config.toml
hidden_size = 64
head_dim = 32
norm_eps = 1e-06
rope_theta = 10000.0
bias = "all"
parallel_block = false
init_std_qkv = 0.0941
init_std_up = 0.0941
init_std_down = 0.0
lr_mult_qkv = 0.7
lr_mult_o = 0.736
lr_head = 0.00994
doc_mask = true
max_steps = 5078
Each number is 500 + 25 x the weight over its row's rms, rounded and kept within 0 to 999. Layers, rows and columns count from 0. Numbers have three digits each. The size before them is the row's rms in percent of the matrix's.

# layer 5 attention key, 64x64, rms 0.151, rows 0-63, columns 0-63
026:490504494440555513486485533519530539521471488520498506499513463476501497500519536458512544470544526512533494467464508492531504471497473485474516501489504512491508473462472494473473468495479456
025:498496494475455528511520485490487504504480498496524505528498526517506530516516463501516468494498508496534478511544493518506475499510433516538478501479508502561511477513568490451499554500500457
023:469522529492541488477472516467507495483467483512491490447516519451509479494480517431504546476536499497521505481526531518518519507519461476503543479522520538469505499492491506474497500498449509
029:499487505452477545508454504464509510519484498490503467523446517526505556524527456487504484465493481517500496458532479495522488492503447515505481510480533490520513476494521520466517538521477462
032:502522500503438526558483507493508478527510523513487516526461495542489532497516486508455481500486502509521478518517505501505418515497517502513464488524485498549533533520496474495531524541501512
035:491506497494500481475497513506467540522460459503503506478483494458507473549453470479505520498555507479481492460495493519515582510489521494471491517469490491467453512479493513527496519468509514
038:512457518525444514539539501486514491497522534485524493509522489516518547495519499515472498509509486527502485507537527477469429528492523488526552497471493492533542525510521473536485492525500498
037:510526495498461502540465527485522539458516511459532501550470481536493484467517503496478507492499481488540553514464473540528489491487525532499456491496510497480506512451502479513540514483489511
046:471484490528523489499535470526480465519482476521492504459505535449526505538484461517522509492508519505456462488543506474475553534494472492465534487515511530515494512508539495514461467516496509
041:489486521473475534528489497466501473518489526512519477542525461542515547474509531507495497486498499540503478525522492460515463507499486489486570523499498449522527522470517480533457495487483496
049:511513486524529470465521494524482535480492477503474486440475495450501475508544501511553484507504508461488487467497524516499520488488469499510459479520505530470451468495494503449521467493473481
042:479445487511532501489544479533495484522500503500505429463506519467521504538456509515533507490493477515466475486491493470478502535500462460477520518516480513503509502517519541489461450499500505
057:491514501497521484476466499523503497465476473547473485506471506500484486506524510511559522499482498497471491467463501497506485471498462525506467514551530500479481489509513519400523486481477502
054:470469463542530512507541466538496504515485523514482422460464518481509482508516490493524496492488509486461462486498523507476533515485452465502486497533523516497468484507498535535516477485490509
086:489475474512532506477548450527466501517476530530495448454448509470502474465493540508484477490507491489506493489498512512480486509515471470499500472483485538470524489537498510532474465533494465
080:512518529464477503518452522471527489520520480477489558532549504505493517503483503467479535488475481498543534501493482522500498491520551520511541522466507481510556536490507508504525540483512520
105:524449497495509502507523439513530472469499487449479515450555506527512463483509485486522518502477490528520568513481520499509494496492492473481499508503540473490477481515527467487481519463486510
118:500517478508502551569493517438482507516509462542505486530509528542508509495488509518461480522495491521470494549490504477493504493497544490467482491529468475507501510508558535496469522493505500
120:472505522499461453485491497528492505496503534513544510484453467467476447505484514489535455496509468496474517486497469509519513495493482547499490510447474502464459482508486445498510499528497531
144:503510530513494489494478486438504499517489512496495512515493493477496516483494469497463532494488565444495468503466519527466530512484522555532480459542486510473519498484482535486509459468489521
139:500496514498519475510479505517499501501524475492502523531547483498523484477497485467472474456522502454479470538465447518506470514495497491516507536469481548496491479495537475455459521512529447
139:524486482517527456514501524508491495548494500535445484479516507493496444513519527506528523483452463530508465493481504547472507522506503489527490517495501482461527474496444513504505505487443517
126:516498509526478498495518513455528467543450559483504491551508507483488510512466507476515550502472509501556493511534547516475461524501514510488540487504479458501512475505462505490522508508508487
152:517491473502507499530487468506512526509479530524541473522533498539563550536484462531492510499530490521496450494494507472516488485467483436482505513554502469492473508503530505516514492504490494
149:484490494516571517515544504526519487460499516463479489494524466518529509486469496499497472505477510527519538514448471467478485488525494422515543512502510486496511491531504474493504495459500499
132:503531488526517527476480474493502502538556501483516531498531517504485530500494513486553464500489477482524503501446458491488502494475450469489515548528492471505521515467538478514505496521521447
128:528498495527467475532523483515498489512491511556472461495470507455507476459522531488490490488467538471485500513529463498529490495528498507545501515451517474463473531473495527484525521542503522
132:472516554543506514488489505510519509474560491533512461476493499500503495527495452466513542532528533491517488501549504481506488483493479456496463494512543516500493497508462499471492484476453471
116:504514482554512526511519494482465518475479514512531443488556496469489482510502518460506478492535494524513505459462473538533483494507477491524494447486495522487474510498467496510446485531509523
131:452520508469529499465491506493508464521500484478518514507509470516528534532547468487474554481515533542522529512540476483560465503479514484500503494498488458490526464476490505504492527530505515
124:509488527507506542462487485498491457480486511520465551475530514453534481439529459485461515501504478472487481525471512503487542453462503516499510471494471489495519486484525519517501492478531499
133:512544503491496461485535527512481462511474489501463467448501484497521515542474483502531483503518515456497517485513482532478492485492490520496473499497515470422468475482450492477515490458501512
097:525470508489475517475512514508504452493496461482466535517488519512475491522494498479497486480512504516500485526484509457507508458558470459486514568510527557495479515517480499509547498470520469
080:479530499470506515514492471526499538519501526534490504505498523496496463471499503489510442542514530521574488482491531559483534483500527550533476452513483514486511499492473509503503504512509475
089:466502462469523510519476466511520548501511524551527466514497544510522499494492516508463511492465534476509497494499542551483509490515517479505510480510502524538509531538556496454517522484521508
106:509514495512494508534459477471504536503530530505525494512499504517517537498477509541478513493491495465513508463508479537482482491454486527478465467509510457519533489470504501487433511508459563
079:473462488483524508505499480524532502517460499493470510463468530505509501486544467497481516480491520463517507523506505460494549447522510478518540491521495501525476501547490513489555522443498477
088:473522470529493500505510536487502473511488513501565479475536442518452512487486493463490491539497474516488510449543490501510535521484503527490487508480543460495542473512512517475471508525505488
086:480517471485499513506547483486503569519499482505529505487492503513505510476496503468512507551467517493510503503522491519500563485467497494517523504533552454513517507546500510461466498492439480
088:498500540508454501528504516483463476541524527466517504523530453501493544494475493484489485519511485519525497484501501518542504515459502555491462542517486468497506483437537513522478486517504522
065:546494542461481487498503496528496467471467500461485464530478492541503509475501474525502493480487501504528522527493473514538493536517482492510540512473523535471453495526499483526455455456507508
108:500481481474503535491491479496540500528467484511487484499468544499538462545485465504498522502492518476485465514499536460473513468506484457477549472542479504541535511502475531499505469476471505
116:498488479477493550500527482506533492538486481508484461492472538515528460521464481511510506518480520456503470498517539455458529485494472473457498476542500483536535502496492519482509467493469526
085:492503503505527516497492502521442510499526521565514523492525497530447500479447521505498481503478468491500495493480501570486538505482485512502462514487503505520556477517537495506491488555501517
135:490497503505513542475520473533521508550509471536472491479464515491507476527470530530498505529487483468490480487485534493426530479529516486479494459530504499529541504504520510495493475513444516
114:535524493542527491464501535554475492489515489506486533457518506488505495483499509511519502459495527487534502529491496535491481476539473476466492528436511535480512519527508443484538509508510516
122:532523523490493473489458541462498505484504508468490537520530463505494516515523503486510514506506516533502527513514487487548440544513530497548520533473474518480461489484485487516478533496554490
106:455486506501461512527509476491551506529485519472467483509501520518501458535508438481509471498515534484515464530476527467491525476505503507456495479530474504509486503475481543463532460498485517
179:512484508516469508501533508492503460495474488471495478527471493463470493533520446495514505502545499520441478526481492465536473526490506491537500525548497489455428484504500488485504495516500478
072:496461507497488525534504497449514491524486478480527499555481537519506481547506451481491497516525506493495458512480523509497498501487489480474468501581504495477495473506499516478531456478458524
137:514512493492532503468456484485451584516527488534525505497489495529494525515451534500504505499445496487506526486495496537478518484489502498469492485458491520541533513536502530512489517505486533
090:526502520493465496484514530481442479475478441511519470508505496480482482512505493497478518474511443535442462507506505542531479512475523514513501496528466485468484490476496516535463495526534510
094:508502510488483527493456529470480507514481504494489483550467537476523512488517496535509541534492530520456457508487491495571501523485518540543474490517499472475494487470515517507542477507533506
084:455559506496519511484543497532487490496512479543482478483501547498497470493503497471506476492520462479455455511540491482506500508494516475557468506512522529512508479473505449531487520481520468
101:544477516512478478492513523512506419527504535449525506509493482472498500508534455477531503491501452514485473501525501482482482526465485476490503500498493473468459481497479459481486520530480465
112:506457526504481526506523548487488463509519454508515544536521501481490465508517476488531530495560506497488485494483505433491465528472482509526469538521523487488512495470494477510496495507466464
104:463506483489526487504485475483481538478503492539515482482448491525497489475494524516502451537470532504553508474486488540471516473531474531511484471493464545505547491500519490523510481529521532
090:522474496473521525492445500444541534509496500474498511543501494528522529465498515542502521492446503508512499544483526552486499515494512484502500464507475486500523520517522556507523484462516485
090:527506524476461495503460519525497522526496523465498496569448491473467505516513497526536522518493542509473526531509492489523502554505472565496472509504498530484466504508492506489527517505518521
078:472475475503508474488484472523519509548518504495480491489480510433481486498519506465522505489552521528504518496534468572530498527452476502535467478493517503519496507472492491468521499533509472
089:517451507471454473491495511487466488499481468440462456543506477451501479505517500509506520464549484528494516493498500511510479543534508520517536474491480512487472452503493497520524509524499477
088:442510514506487481528463482478461474518515445531493509495529500478511511504524477477457493512523507480482462491490466502545492453500506481486470501502519494492486447449526519461474492525525514
108:456521499511537499509497460469486545497511450542536485467498473529539508488446515497459510521525491491533487455488506526479527449504485511482486499509491525512544523511485509488464494472497509
095:458480490496478490572504450454509473490513491431488519492492511534517521468522505473474469484529539482561515481484508507503487503537525497500488482514510496504507467480541502495494473498510513